{
  "num_hidden_layers": 8,
  "vocab_size": 16384,
  "bias": "qkv",
  "init_std_qkv": 0.0208,
  "optimizer": "soap_variant",
  "beta2": 0.99,
  "decay_fraction": 0.751,
  "decay_shape": "linear"
}
Each number is 128 + 32 x the weight over its row's rms, rounded and kept within 0 to 255. Layers, rows and columns count from 0. Numbers have three digits each. The size before them is the row's rms in percent of the matrix's.

# layer 2 MLP down, 576x2304, rms 0.111, rows 145-289, columns 1728-1823
098:070175148162129100130177129025142159116124123120076127170102202141139145131101151053143142155099119062151101105100078106150206132133137079159101069117148083137172120101120113106144146161117088097079130156156133140154097128034070084121162155140173086146170123143098155116118127103076066110
100:130128096173126088162105147112110119124110092108120160094098128057093150095088107094116079088099117127186160125143125069136102148093130152129177167121145118140094104116192123142129162155095135044138153166123150069171124140125154108192145150110116156132204118118132112159137125115130073099
098:103115189162106163107165059142137143185140127144146115130111167107106110120165119162117165131111109139126179108129169117135170112097133171088142137192129136198143110116151182206187230112147113173138138151142136074144140130145145071133157120168113176120130149174185111120095145156131156060
097:115075127144137149116111128108097117097109122139154125158099163075152127087192137175131101151157106094069135108127180060159139080094155162138136116182168128094116146094128100160090178090078134117107093160128155174128141114139136121081118161119153112170099085105145127059103120129126113121
100:156108169117126127120147126124137095163064084149106125097114192136151130102092144162063145143126098120080169134115128168136095098160103134069162107140139181103079165151139086074147098008114120085125140064186145144147119144156106127105123114143130166110061100142104137144129126128081083126
100:083160153132140187123130120100093147094083173120150102151136114047109113088098088145144096145161100138143110126162137080144130097142049112115099132150145107090128106120141081070118134131111140078075121131126093155141130140131076138074086109167153186148201097128103095158179147233141097060
099:126105117150164074121116171152132156146106118132106177139153147133147122103131159174124150123113134065224119164115156115144129134169158128114180111178124079142117080106088146143117148137039128172116199131141101117126110101117167104082159119101133125150178164101118138151130127165130155066
102:153110179128159143167062123132133053115138083134069137144103163095119158187117114180178108106126102074132173184103069118147177133148047122129141183107150099109136130142159147146156110196064095116105110150055138155185101162111105173145088110133140143111160103116125171137112117104124146108
097:133177161114122157088116143079106099091110073126101194113157133095116195069111165139112191090108107072113104145165172178195132072121095125137136140130145104197129109131105111139114131122188174168115104065138107080141136094144162161161092136093128119132107147136119130124116095131057079135
094:170157109132124076094109075045170132142109196121182089147097110152127122103123110128140133126170165157082153117077154080145154136198142172087102134115089145080129158112108140143147152129173144123143151121142168134169110134081142127114162106114151178119133141177121126115134145144116082126
095:109107126113117143119123137092189205073124136114108162160130189171076094115104140167106120098142144133176143111149054203163164158155160104137160130078120172138129159101153172139135161141109131121184146163119159105133151183109168113151097136163131160129068175136148124206123077130147143192
098:101127126131089119156083099077137106078102113142128142122165154111090072166080074115198066129103148190147144103104109057087112108089124111087124141153113097108054145086148155119132157100190155105130054126156151134176144140123144121128156143130137060136178060155177128074108144180141116113
098:106164147113121112160135130140118126105071152142095167152093052113155118125193166138062113139166073102111060125161123142165149094158131153138122110186153120104102146161223143146103115089096135082129097115135145100158105129140084139124142165167120100126105083162116199130079137091164096124
100:149111138097186146213109069058151090155140102128109113097102137150143121110189171132180092136114148073138119104108163199121169098084112100129088116113080092163108091134139102150104087141146068113158142162097100118169111108117123149093142117116094180148119092135115090131089099196134138130
102:152125125122153144162121136141132135077106088126139128132084094076145134084124134092111051095155146170125139127139188204147083122129177121138066108119121159076172105172128128131162098154144117152142113125125048176113099143161112124094131099157167118120155134112133126135140138108063116177
098:154111093174134121155124099121128129095150123129128140157126023108101121165117145121086135128163132074193142102128138212114059147155112072097142142164110062145164133063104110121165081135166119137153105113130153124116131068114120168052085112123107128120093150079149159136128193130101102131
098:164163078102140126132154152130130155098150140108111101148145088109176165207133163136107163110153161132100198095118171163152127186105166121115155128150141136074127100124124146147100137132109107177109129157139086151150182142178138133073101136086148061120173157064125176101106153169153120117
101:087095151114119084130130113099117123060180079129109140154096119177123170093125117163137143140138171176141129120145143134155138135193176091149174171170127134158110218116125194104093156119115105079160143130130129104162077134093098193119140172169108135112151122134096141156136125164100137152
101:094140125122124141156156094130129160135159158106119150114132091123099073163120176112071095123109142138156079213090136117094153073075175130155089132142125135108187158148126147116140156107105144105093106192126176150148095163074168156102151085071106140118132096100074185132174135123132097129
099:162092116125124076125111122179103119076101153122112156073138180150136151077090147093104121136120143130072122122127118100115109180118129118143106072132139121114140102120127054165117123194096123144091141093172149111173127112144189118217143150168191178100093114142141119090125103133119177127
098:126107069142129127141093144145109156147113150143159129165092128123109065036146102181130153144110125089155099116137187098123151137098174114159112142094141143153080132123096146106131127164132141091143150127112116124149161112142150152135121154124111108064117087079123146137070078162180096139
104:164087067123167092117100147103149102121161151128109178158112116107078129056146151138053098067103116107162208123130145181120130139135105078124108127136173139124070117168058176109113137132182159127136199168184162123140074112120093110133081104088088128074145186125126115120125137153151106110
099:153160157178114161097054108195114138118103121116150098099136108084102137109097158139118160085155125081137144037131168130130074072086117069146183160153192125105067128187125120092089121159082098094150133065124163138140144056106109123112156115131153160109051071138182151127052066149175118123
101:162076115156082100122095135079146140104130142139097089156123105120140177204143170197132039147094122141168083128104138122089132104144153104127153120145123112148106150096099113082171144093108152171147068106112134160083102172176170108190161114144097110145156123104154106165070112112072130128
103:159147116129110086090108142078168119095156133076094123111138140120108171118141122150124121124099050051071167114166165111133108130164154123150187113128110133063171114134129073126090097126182137161161127126175128144100107156112144097125076087118099136112124120148148145160127077142084098160
093:140189117154173093162170151129154133143140097189155103186106136159145152145117092184105184130177117078140114161118140087163113053115097133111070098127158149153176112122129096160106158128140118141067121132123136152195109146146151168111114066146129125167240137121141118130140109122163209100
099:128132124114132101098116188179151106090149099139132124162107066126167097136140155182129055141062117173117142149047121143160149043100150129112152137092184094144155067163115163165146160119126092128066075207159121168075104099105174146103159140133086186233075121140139122077116157131105094158
099:113135098123104121141150159126110113112142093127139059124173189134116141115125085165160129103126159100156174106154176143182184099084079187136091116145171145088090194108118184022153159014122083129193120136166154144161142160202160129118149121096153186154128158123099093175125113175158143064
100:131109154121113165131126072129150039123073119170097160149135111114062150159132168136125077132160177180140139145153135158110129087121157115164147184126176144148118129103156135104099159150139139089093159143110095133151103120112157100137146130125124155121143097137095147135188169102111099109
100:173178161156085090152103128094100106118099124141167068170086116129110160182144131146098091101117151115135168108124116199136115091129105145131117108156124133117150098119074109154123112140155154112203158021170126135127157113107098134141101097134093162131145137148173083111145139122172124161
097:117099061105115126188165171140167056213161122081137185137098174231106131061195101155167134124119142091115130123149084160152075099177155156090114130093108144113167119059120157077121119139115121153151151135116121160192115091156091095121155155151137175097155084144216118166137151077090135135
100:129146162177158127127108144149099115150185149108148107108115057011084148150181121119130171093172151091148163058141149070137092081109208070156130092164134138121111153168137068129168072137068129155122117112147113198137087138144165194124186143069110141083096112132100144137102134124135144126
100:073164116137154106146136140109144106151134094134119145111141174104110110124094138069100084128121173085179133127143148145155151157125092131115099105187109058104134108125161106081172159175101114172127153142129101119075042166054046120172096128049150141122179155120138155108087128159142193125
101:160123104089119069121079127179082138100091111106126165149168133187124123165172095078108157144102156143098091152131071163112146138089142150052125124119091093103140150163202176088171138121138070174183122167125123104162092149181153082102177139142151125133142181126143164144100131126119146101
097:205156089177135100086142139089148090098111139150124108103152109075114094144116131100165078150155150192116117122156155080142091097134145132128142120137148160149178179151141131118080118155125099143152121125123152187096125139144217132142154140160124148131110157132110083118123168149195156111
101:112109178041111152094123144142132081103088169125091110097182104127147093162180082120119153135139133115111190084105137090156115145121145059127125069121098129125157089110144176078112151114047152165128156104139114119136076071132155120160128120139073146118138111190110174127113200136097091122
098:142150136153147150076188103054128159141103066071082152147122126189115135080113122123124129111114147186098129144160157131129102092212091173132116083135121121175125137123137147099135112078159145113126125171118101077132148118157067112196103134096130078102158098148093127109096144135166124137
098:142096156068129182173115107101166127119141103097094090188133114152116115148040158188161211137054126164116131146119165089141107122133075170113137124115160097164079134152102199202128104125183135172104122117174142087097114110177087110162136164169156161146137120127122076113143092164162122106
101:115132086129129144085158144126173086178190110144129162111124142135139183098128168137131110118123139177105144165113076069122102147085139102116078105146078114067139167154204097150103105169126147197142197097165123145127118141171107114116103116091193136150129117115127136109114169175154143161
100:148129179072064143081165163178134095138136166143194113193157150134172201116107159091076131079152169082140120166159120145154148136086127192185149160143140136072161146150162156130129119138117092118108133118101129155137151130175094081146124096134090122153169131142148083142107138090125152145
100:104133187183156122143111131088161167114107173175120102049147124078082094143106130114099186172165107169140135117145169136151132157132134156153156110155097197156156149118156187137140059142091148143149155167139125096129079066115134183118134160101104139149077141115118089152135140176136133165
099:130197063155125156125084090181149066089087152112168183157144135160106102158120164151130117104121127129117111111117119120151086158166154177157135163077171126104153100145110118103202092191144094193153134185077158086194123109140106125087198112123134147130175130099108133124125153161096122149
098:092117106129117160143116115140140134167146102115091037122125205129166096075120164160126116124153118166128180112096144161126136134141135143161163170089128167130067122114117153160111067142160101136111123107113096120119127167121138155106134077122095198145120105151101137134138115149095118135
098:200106105123127129146109143137101127112159166113120102147152136183161109124080103070129164112089051090167171132119116139121150134126113156119085116140094123120073104125125093131115101119111135131148160098133136167135094139168079137117088137171096131114161178118194143156150078074112139140
095:164140121071162083164105100094118138147112113135156182072101067046166159133138074121158142120077138170126142149100099145131135108127119125140107085180145136178109094129095148162089058160102112142114167089164151096107142135074125110174148097207146110150151087142119092122078162124150138123
098:170094089139097096099098213135149168063142174153048143125102118113132143126095164087124163099112124117103103148149131093176134124092192174127117142114076083125123078093172101159168154131147127136114150086057133117173154103178153194112100173166131128141051151096115101144113145097127079143
097:105102084141125112126150129147132126103125113165121118138137177083084130152124122110111095142128196131080141115111106140125159131141120168107047186117153113145146100139149153084175206161088169118105151120149148141159199173109157126147105107076149143119093097096171054136111103119166094140
101:089112171108200114194100169148169100058127168136113126108179128100156104052126126225047165145120141116130090128145119105135124112115150121156114152107148106131136156136160123064174126076092141057130142165165121150130157113107114141162156136097120131132160124122140160105180106111139126188
099:127153147178100057126086156126159087068093145125112147078083136129105130078172126113141149145131132127135150086176110151113193133169169078179125127080092104118102131126112110174169221090128142160166174117151137148123140175140146146127115107108130058164151136157124128115126157091154130127
102:133120130132173098151121134086136198142059119110140139150122132112125092113120064122120100102130162128083188089119156141132144118159165105113080105130160107126077135135101091220147124143114114090177131159176132170134129096114145161150082141095115144105113132111060185111122106132140188137
097:173140067161139146094097145114105154119128092126156116122086093094106124139079051174099136159116159090153159124116069148135109156144189134086111182133135142173152147134161146119084155188132161149144058115150067136155153125117154109164083128140132126139112149084098066153156091123194114117
095:138129171124164190138126160148127056116156063129186111085134114156180154076062115106116073188101154168140129077102114147140141138115096088104082078134157104154129193124151092094096161143122104091092142090114109129104072102138181152203127154159054179134125140169200129212135103168122150141
099:164117177112119142154143089133103129114148098129142103099164109075135093184152150126112103152138140106114164171128128188115064092086181122103079177100152168045135094056143152122069138161111119221117122068106110116106132084182121117132109167141114186125160156117138090109185064180129148121
101:218150155122143182133128116192142158148138153131110077153128143082151160156170096127140129100124177090055124133138121131118169138160124173131160077137114160143167121128158167145122148124187172094114158070142138132172161102108133074091155089108101179171174139162131130099101217072113138143
101:131130075170163156145129047111124153059104126135123156116094131103089059108122126146159140186135163116103144126153183080126177103071121208140147095132138151179119094121115111138144153064176157136088106188112163098104122121084162162160113131184132196122114109140095180110153078152184136106
101:091167127150152163137089182097086139126130165164137141116119122131128131157187164093137114101095164109094177142143040134069139127144152196123151124212148203188182150135126150123109100068144173185133156173152114127145139168193168155111186168103150185151130113163079141118135128115155124129
095:121079110168160127113180162138144145057115095090107091098098104118148153072175092141104127101166164122128129107100108162216170122111128131087089154150174117122152134143172172103100151149145116122156095122180117146122130090111118073160137160116069067127165157213126156066134162146166166103
099:164135119130127122102142127140094155152115142114077134112089066121192071086084078084171125123156094110194099052146126112111151186134115087164106104153173129077126157123102126093081157129173096081154157114186143105116120103195158119191169125162134144099054112143077101120103147119079101160
101:110127145180100173118089152141163077093098113187108123144173105152078130083157178088097125149173090165183139137120123101140085131107097116088110131128096158120128151142140162159140089116123096189141184141171091100132122122095143117105202095112139120123103124178100139132080110155123100091
098:132116177186127174121131107122137178105120093128191128125062092201182145083138135090130096111177135100121140112151142150146139115232107090120063152102123108157120134098117052114116178134111095146154102121111100120137126113104082126122173160069164141119129165105134128153153113058155113138
102:156177118103115076122147138106091175171135179108142117111105095113027083081132151093118132098125115089107141141104185125076118158160083151089107101122129158131136145128122155149120140135135110175082120160127153131139146184108107175159108115121156132132097190157114124166177145099073091103
099:124140139139153115117166123119092108157172128133162158102164020144153205142085143135062171119142103102069105074178131111091089131145111094157138135157132123079108111133149118148238106125122134164119132133141138134104143077156130133096121199143116107177105146031096134105130146127034091126
100:147193124112111093110107172125119120114113144121128175158205138190127135134105119153129169176132115132136132059133099124158075115129110146145176140101150154174064167157084161077142110140127078119093107084166117104106173125045154148104153151108160137089134171122096116176109108172136106135
101:140126221180138101115122093146134097119143161164165146145113144110110183116131128157151118121048117172177112122163112114110118106103087140111077166080099135088105135183076086192154114145082122118104017116113116127136103119163129170129122156135135174142200154143142118218122140109103131111
099:138132111125087087100137078213164096107094143070118134116142161080188105132187173055142118125159185140118155205061156083105144129080113103134086178110117118173182103126167143168118109111116192106130129112121139079110112116038141089135153160110111133183068153104047149135106131093168138161
096:120155083125138109119132109084155142080106101138156107106142093086106085195140133170118097174091159116161198167147083155139106147165124130134140099139127113153212144094208072111126145147164182112123092123124160073154127131170102123080171096142137090121103198104118090084150099117127116093
101:152091115069120109073102121121140099102146137112113155132104110142106056097130111244151169090072134157112124083121137074078130148158132155147144101155160150113113143103145109114096161121140186078130102101137187128138113089105106174088107113129122149161125110101136142073147091125122155170
104:084107148141156068121136116134114123133108111135105156138096117166108144183139110150081128108105142076178164135091125099113073101092113108147177157126165083128149123154128175106117152138158135183144146160212159146094170138164141104080092148083129121156071125151071139143105099100094058151
102:131138116147170142104119126157154153159134147120143092167101123145113080141151125168134150129152110124134157153145141165120121153156154068092111161160087138071056128167121126098090182090140130124162148154182149125104145157120106160156092113150113153119177176137115089121208171110123147107
099:144102127171140123144075148086121171120110164183107125113130158201120141129091076080138145145144160128100137058108122125150135121095137143119091109094239131155166088154093137165069125161103110149143137103125128171068096119152124087078137165141156185165172137113145142087138151159120122129
099:105134112091108097148104107152147084081124118070176075147115056107153171169121132101104172126107109147098154157140124097152086156073201084174138200165156163180101121205081114175130125093198160154167142084135148122134173152103141148115118191140080130145105121122135113158069059077122138166
099:110149109121139133140156148109142076141147136186115103147083134108168115080173123131048129150140121154102166131082138079147122166094188152126142098103106141154180093100150146093135147140085160171088090069147145142110142133131149094134099122113167138139129102128159143109099127159211125129
100:086159157167114121122179136137154128180130108098130145161162172159169133135139110117102168145115064153142095122093134138102092115160103115132093118120079156171177126189041072118168104091128126168145142104097090123135149135146162166122049097133154110115120118133091132129098079123069099188
096:113158162113096130104095135192150138050140070101099142132116114144140106084079130164145142149135121174153078131167076142138151133143119137124119107157119143124145103130144190144059097116153129068144168083091134161127070073168128162091107126138119105109087072137081141126127118044182112132
100:101145162063143142098110154127099147135094074132117156131133126101152168171135104100117089095117120116118122080159108172095104144103139149172123127069146138084086080102132180114152093180117106211148112094177096167068120070065037123139129132138167049134207180135108142126147122104177185180
102:137134129163164189114148076127101192120093072125093115149105147084185138125138120155170132128135161098099075118107139116118075114118135077114168136174111090106160109134090143182043138094163108088129093080113118107069142064122125117103093176130133153146189192092156200124067121114096152131
097:125158100096070148078077036114099107148091084151108146110141102121155119082114174080113117123154108148161092144162149125140178097134131139101110173115144109155127138107068105097129144082137131128165097151141172099106074115145109093109119122118089139167058099116123132206108129151118132162
100:122106071161130129113115121140107114108097191136093139164074089155122161150130148080123191075137158133150085118082123143107141128152151128151117093185106165178111086096089129121094156145100152148136161119138135170158095164118120139101057145142159143150158124087196135100122106146154154138
099:145167122148163079120146184133113131185120142099067183199117171135103115174131117108148136158113122086159165108106123171191107130109130082084159134101108089105140132171174189187095056160124116170140159138105189168160123143145200103115093174143097154118133198120068124077166188157123102147
099:155072201118149099100097118136117152173171111099163132073069123110149175169117160126106128144178084173089096118110131142150126134063139140125090175091184068098084133179141144091105142229092174140141175190151116110196124088076159124119113179157154138115081149080123031141183145093114178128
099:109120149060115159133161183154134135117183130056105137113065155127144146030126159133152121100138098081142136186157137130116119071175179107125160112128141125122073146121132124171117158116159138111170162115126076166116154146145150101133061144163109152082186047127077149119092144136088073121
096:147131103141132095206110152174198128123191121123152176117148090117129120161097107150099162075145117096144124107132109112074127150164137161117175122133164119126182132135119126118139077176165161085149193070044165146204166240134109130141112108126132140083170160060144116134124193114090190089
099:134147127146108109086187136102140180166171162125098121146183100114108161179139133140134126164131097171131118093092055131128153113169118152105146084119136170109056124146116137155124096146106131125140064166129163149146121109127152112108117092134100132112121114160116106134101148205120113124
096:134169169164121155106182116153094104114136222117134161199139151103119130093138156113131088099106140094092120117110131113096116142122210147111082154135118133159125127114149160111128107106095110116139075118127127131080093135106081128153143157106155166155134124154127152122185146128099165128
096:125146135119183136130145083034112111131082163099142108129166124123151136073133164112142096178100165107111125069111127119058181131159122081155168140094160151134100112166142143108146159165144078115106090119140188111130149133138093072173101084107100140081156144068148161135105165099147099111
102:117106057154138167102146097105124163068139159144157079138156130150103139156136168152083129123110154108155112035162091145099126157090168173139150093156163144140067153166088088113121146136170108175109142114140164114133104128109175079133122121141083113102113122115151128080130128174143094193
098:167127101120142137152165107161186140169144146107091169161157116194102143116136191097184169105102106127084123066179033139144122085103162078150155125071127131101147138136080080177130153118142108101111157133133116059137109155047127105143150168170090148135098124107192044153066141066150095146
095:141184088142092122111139084152129172126132072139089108196117153119106080092144173133137138141129125196173066156096151151139108121139106132116110116114129130160139123079105112091170179125161129141123146131135074049140212126172126124107131123157099156106093176148129120169127114127183137106
104:136152118140103140154105096075131181129172107167147104175093088083060136125133123157084095108167151130163150136131158153095147152128135188118143138124120147129182100123124092161065199134064156088095145129119147128086109058104083086104120137129131163100159128140129076137109104099177088108
098:116114185082113131069085118151107105131136123137088168116062132112157090139116093142156154151105118161112144137168136090183123115086089118113148128130144130092141146172086130129153161113156156082176135120144047120097149124162137143158162141122165142127129180127138094102100141152128129130
102:163057110123139152186110118099122146121137182104134129076074122113187115151144077161088175127138137125143174171156207122126146108090089109131153168128088069115141067121128139117111105123142115115112151142084147182114086152113158116126132169163136118102161108110098169098102054189233150142
103:157096117147121134170138129189138155137099102132143155138122157141160119144158127158107086159108143159164172102119061133124150060112130096064089113120135145116139126083155095152128181184089135118141130151160058097138152160131137110164152163105092107132122080094154061115122100124147072120
131:121123114130057128128113155185095112155157141166182065117130126134164173142133129135097103067070081117158146073106093182174111121123159088146155079134152191093165122162133118205159066127129013134131086118146142095106104157113145149088082091148126095143097154120112184148136165192089145149
098:104062083124107148115096119149123108044187055145140134110062135117093160158082111121112100156085134113119143116138196053064131163128116125147100099123102104115205154130097186125138163113089088131106094129181145089132160133170144119055134106082074087148173113104144140116114126126103091124
101:104179114090161119191110086109144086199172161123145153133131151138101174159138180124120121108179083117139094095159174168096108122129118123139077155155053157091086053119193104181164142123122160075144091115097164120090143198105187151130117122067145113166122180085097095137120177149144134135
098:150046094138111168099079087148104090111133142105133176129160108169137090111130073153137051123137155115124068133105107142141140137127157187092114080100135158152151158167174165123123168168127110095088119155114115089162151127142059137137155125115105156145134129167170115155110099088148124132
101:154133100158143177172146193108137139114128123105113078085140111149124180140118120067134109167135113061106103100114128087128085125177129164116099101153164159120127130080163063090129136101128168137077205111100168114122127178185110200168149109127154097052144116153127103111150147140074146143
102:134123114071149067148138156111136181120104129057123142106170150122145179140105106113086167161116078138104143117099130131127164106057148119127126163136133177141134111093103208123056089152108079087127129113161123152164097124137160157124180074093126124128143160184141098136165063103174158133
097:082131107116190153172111101091143092085111060108083140149151154134080151111130103113166116157138156096158137139103169116105119092144154139155165119130102146126098090135146190152146073054097100161111172166110174141137151127070104124194122118078183078086117166110066107094093169147150129083
098:183184135143097108116107119149092136102135130104111093126138089112087116106087144130143166096113082154130120159125151151181114093191161162127183137084164073109159114157132197161137108121079150131191147110103151057166137148182102102074115138135086127126039101163102147185103038122115105116
099:110138138196187120161139131123162147149112150123174177141114193130179131134128129105141127160126148164111134126128165139116107071127169118135108172104070101124104125155154136121088144159176141088136146128132218208094137189143163125086074153177171180108145110069129164144115103097088124106
102:146086130126129160140152067092114099098157174111146121134085175148165121090126123157154109152124160148116111126119131159124123117061168125079143111115043124143087143115080034086130182164155143079145141158112157159135083136153097115158125147104096150152085135098197132130124074143087183101
099:129150170165154077176149172143155136134121184107133101178128187157116149197128142126128097147137106082172106127102152100131104119108126171114152103101177147123137131100142118108119155063104136125138084152165181118083167121092136138083135132040139177163135108156147075128080082078161134132
103:114130210156125096104179157193102173183139158080115179149166114119123162151139137076197096104163112139142164136112099137117161070136159172102193101131151121133194129102139160121179054173131139145123075167085139170147156089200102138121101136136162163120114085118107099143108095191135145113
100:112099149118112133097125084046096103093103107049121185176165098180130169117102150126114146098094129171124123135119085152124203168112121210144151140123145146151132101150147155162141110104070116131099116088093087146173125154149100076138144101111136127139070129151104107166141142182110106077
098:122133103146113145122116093080124197141122084190132185127092188136176104107118105147135096149157113118140124132082074093157126119196153144102155119140136158111137078135195130176097195090130143113123115133107099070100142073125089124187071114139100121132124117088142103092124121206056091114
099:158056131129121147139146148088131140124115094118120088147167146144173149128136144082085127102140141126082151106106133125132137101204144151108198094072144162163108105092062211068081135071086158155095112092172117141118112146177127117136184125115097166123158144111106114099165107177134156079
099:159136109129200132057129087059122119137151070130066152160138182093169090154143132152111123197152162110120144122095127132182183087133143092117093158118118119113166110076181114060157185114098133132157140129091192161118154171108131139167098126091144156093159142135126178121122088150134078105
100:134141159109133149108147131131158180126092152107094117149094179135168092097103104079109183120176154135102130074091157138118139144133119122132168135158158179075152108140135156196124175149110157145151199145091122026117116094090137084069181120106133112166126074124125131134095143125163184128
098:161178129066144127157139131111158141167101093105143159089146146161187147043119156134134139124110108121158148082105066167151125122129162155129086099161178153112136126143131116098127129118131113144122060118196116117125091139149131067092146153153143116208150175132111132166115176104108104141
100:111150121131139202109137130095129075135121092104097209150119128102094131124190129102170139154138178185118138087084078171129152087099100114158103104144125126129115118087163190144105116133118101176141118153187115138107109110122076135154120124104195122107148150112108106171112183096143132097
100:082131131150180147084138176134155076163130152102157135104132163122119125141123151163120131110085076118105074160121113123129143113072142158071110132162177131135140078175154055175125151182139093180153096095126121112109049158127112140118133086081097075153219097142062117168091123069104178121
103:105122117136141060111162126068093145135131096135107136101141107073127150127130133162193102152126141136124125116123074094190145119076085142124154111163139139101124136150122122153134105083094128140116111140131140125149169115147129132123108156099126128168206116104137069097130158133097103134
097:096164171121143114103117152126136137102183093138195097115165120104106112098159060096161139124073091169099121122135152166147119145085151098128146102231143159138112130094116163119129126088066130168115123120137138173165133097156113160198184108133129132111134066119107129114161090103104133124
100:083136064121145131177167108162137088155096153137070140067129093132138077158121163158115110138171097121110152139129137212105171142128109160122047136163112135092154133168151168148155127110192174131086164112107087108149112087158107103139113159102141117169118123095106116143161100122130149092
098:156146135151092172157116095159103128125091109132135132125131167137125130114099153138179066143119175134162164121222128121074150112108194166110159151113181136165119123100095120109169159125084103114096140180109160129120102142113141193135179136140164149097122120150189102113150099033187142134
097:155126086106169146156149158057124145104107102140139125133064109083179120109099134156148150105165137152157170084147162124124080111121124121149097084156180109132104144129170111102158148077116147127068104074128090152134132114164081173154115161160145199154212130111153110112180156122126104114
107:106140095167119071123150114067146157094077165120185108130074124111129140075122082166114052098113156084175154165120118073166170110094101113063131101094133162114086121132137125094130157108175158142170138116146065137114126119127158068110176126148155139104172193132133177132121155141105174109
106:140136126144158152100091177154137085167190161123144103092079130112101094122152153147065126161121188175096109072179149095110116096198136097151133126227158098184111136113111148094078114158121137096174151122098153146109070158125159085166212117173098107086160189152092142135100129130141106150
099:095111147125122147084109086143118156139105150097130141124128097087126138082123131104105079123134080112157134104190132099142079153098143118159145101185148137154162077153097154160190112180155108146109168149099159136096101154122049124203161120105118104093115158139059142144169126112069097123
098:093132161123134175121147120089070161164175112165142082149126126114118120164077134104134145181194107128112141122138135105109082108131101112091179116095087207144152136123161114111080143123178087129169099115114115154166112079138134168146143134081134186177062106106169142065113100145111135132
098:123175114206123075095077116115157132118135152162084098060154163166138125127131153163082072092129116087098130143072161123147138150110163127100146126146164154107206095139113115121108103154145129185158142085132140058104147111111084166127146100150148114126152132176147108134129141128149142127
098:105137110111112162142071148121156120123112107087145155146076169040096121131192128085163133097046132096154145141082127130125154080113124142125100159139152117146156172134173097106185151137058122145159183124121148159103124134112137119173080116152113122126113166140158126160099087107162154119
099:104110146147120167111093175104135115195124075136135161139157171170081143116164138157125147159132161133157153115114129201141182110158095152059118081110102136165075131125168185135079138131107096175117181149119093126136143178145196108170108111107158070115155137103105125138138101119131116135
098:118185117080139078165160143206135082091102101113150120176116194145116136179159120171176139131111123160117088203178132183126131139141188132102051094153106123135219130150097087174166111161111082172148134109135090164106149125122127122155089090090126103100192157091113143123096045164098153151
100:117137085174129167133129118095050100101124097155106163156106123112110128152143143084071116084113097109129123142157121121119176115047098133133128092153134149116132104119150129148163132122155140092150131098200126122160076109154171133102118062172113095133104116093127111113120105116127104138
101:159144120036128139118103114162124114106150174156060125098162158160153116172104124115142134123172126133107155108153127069122132123115151141166113172138181130141081102107075134162122126126133105189133104073127160132074148123146167103099136102073074167106128132113109143125145170114121142125
097:142148138097109144122124093181130156128131130162102107127090153134121162131136115113162198108134222140110169227097166096111111163135145121106090134194077125110089124132139162170207152120203141075112131086124111189078091147178196148124149144138148151144153178135119099051146078132107161195
102:120086098126153150147101199082112119109161138128163129105050131147133132112101122048163120112107139081069100118179071126130123121115117118155172100166179137136092188126098098192118144167199114107138145196127142147142080128099146143166142111147085091158095154107085111124118165121072063172
101:169145096175077147105107154162109113117124112133098124129116164101114128140062124092145166126117117157187182098108167078158157117087155167133193150147194162130134176206141097136111156132123161173148175200119071084160141088075127107143122121169073126109158171141117125105218093101086155070
100:124104122156165115111079131110125018161187110119120130149145116101068147144168096091138085094149137112137122089057157130124120085065116174100131092125185189135109137119180182154180098168148054126119098181115089117106148083112141158173129117104102035146136108128117096139164115128125155097
102:098178125166177132153120123103126184110135167094142116110108093133134189093106108103114114186149163120142082137180092142127149128162112148173123143119131139122124142127175099134093162107068133110096056160090194135093093166086134157154083121165135157095118146143132107115122103117162146093
097:159142111143212111153114123128112078071112184095135129175109097112116147183065097097167113192191134142101101195135139175094117180095135146166106114155110182117151149120135163110144141130133115177148156137168115141143195179121176131111129159139090047091095114066189125085124064130127154111
099:114155133136086159129124150216152103100113111142169071170119117064170111127125149149165058146099185132109130123120064068121138124090188126133159127106129150121104074196144163111198150121151097199115112121200124121151120106103113108196071100132121130134127150151113184106112131182084139073
098:154120156129157133198147136136098162121143132086128053109125148131141129147098191138103126100086167090126106161115080144089110115133126113129137148083131089138144110144172148121104139139112099109116041111176061163128143076122121104203117128132151092124161131149139099150093100187161152149
101:096118108155096094106157150138143090154125130138179090047130100152082129109138141099099130124097144145094058131107129135126103140127142108124096092174150171121079155148108120114126115144138083224174157120083082119168196165098144160126187056154146168106138130074204129157147158086124118077
098:124089155191127188131135133126164118135104137141112083166112152143124182063089177121135140166091146131163096094124132152152163083160138106188154108103125058174094115124138084090161199144061175139127130100176092099132070156096128122186094201122151160143160128133109142109092122164171089109
100:097137164087171134163104158130105124168126135104106084141166094065095150118066097117116089079097075136111126110156126142118130124128142144171180089155169146156125167128092147102146123154092167182154112092085089124113147101116169117094139154103076146135105115127141096198158132119094089133
099:170133111129136105131144166181132143095168177124087145140094119118122182131091077074140096125125107069108146172160113153131173129099066159090120144066109108145126137104129113108114135154079111136161079152135195140142091143142129119110101113165173137165067105141156130125143102130113117077
099:059140191176086123046084096153121105161054157150172170161165090105127125109104050156145125113134099161128120096120145110124102122138134055073161102095079116153117121108094080164144151095118152133085147141147185102111152126131163112109108079071161180143128091155163127154144130164095148148
097:126096059119150159144139102143128171103102101097092176104115058129095148055167184075133120143143141151104131164126161091095163133124082110097101149114164102155158147179100182092090145106099115141160082097115084126102099091147137123129184112117175119099076131124169141101186119123129131062
104:180132120094129117148119118113173090187118062122127138165146113145114145170206128151089121137113112088124145142154181162134105144161094124149108161106108120084111150172075159094099167165029149081071167157120114081133126120193121123159097114150125156146161124144127117126140112163138105090
099:158111161185165097150126038130144115114119117103160111099074188125144111130142131163109154165134079123096112148090105193099122079114202196141165095085086130111117157151144135123106129091103184052129107130127145078173109073101094130176202132139068151093082082113166166143128145129133144132
098:156181143168095076141173180097166158101085060174136117194118166102136158125117155132115156156190141175096140141159148089149122097061167179114176135150118147139126175153091115116144160096101105136162124164129132124122101097045125117082093149107117111101148149182126107130133101094117115110
102:123151064105218111150144089140143118106137147139095095180114179068120150131148099133085110106134129171068091141116039136086146123100092145085119107110096134169100118107087159094174126173052177114138100114086146112112127104067103129132165180077202143062135140123169136080130153102172175136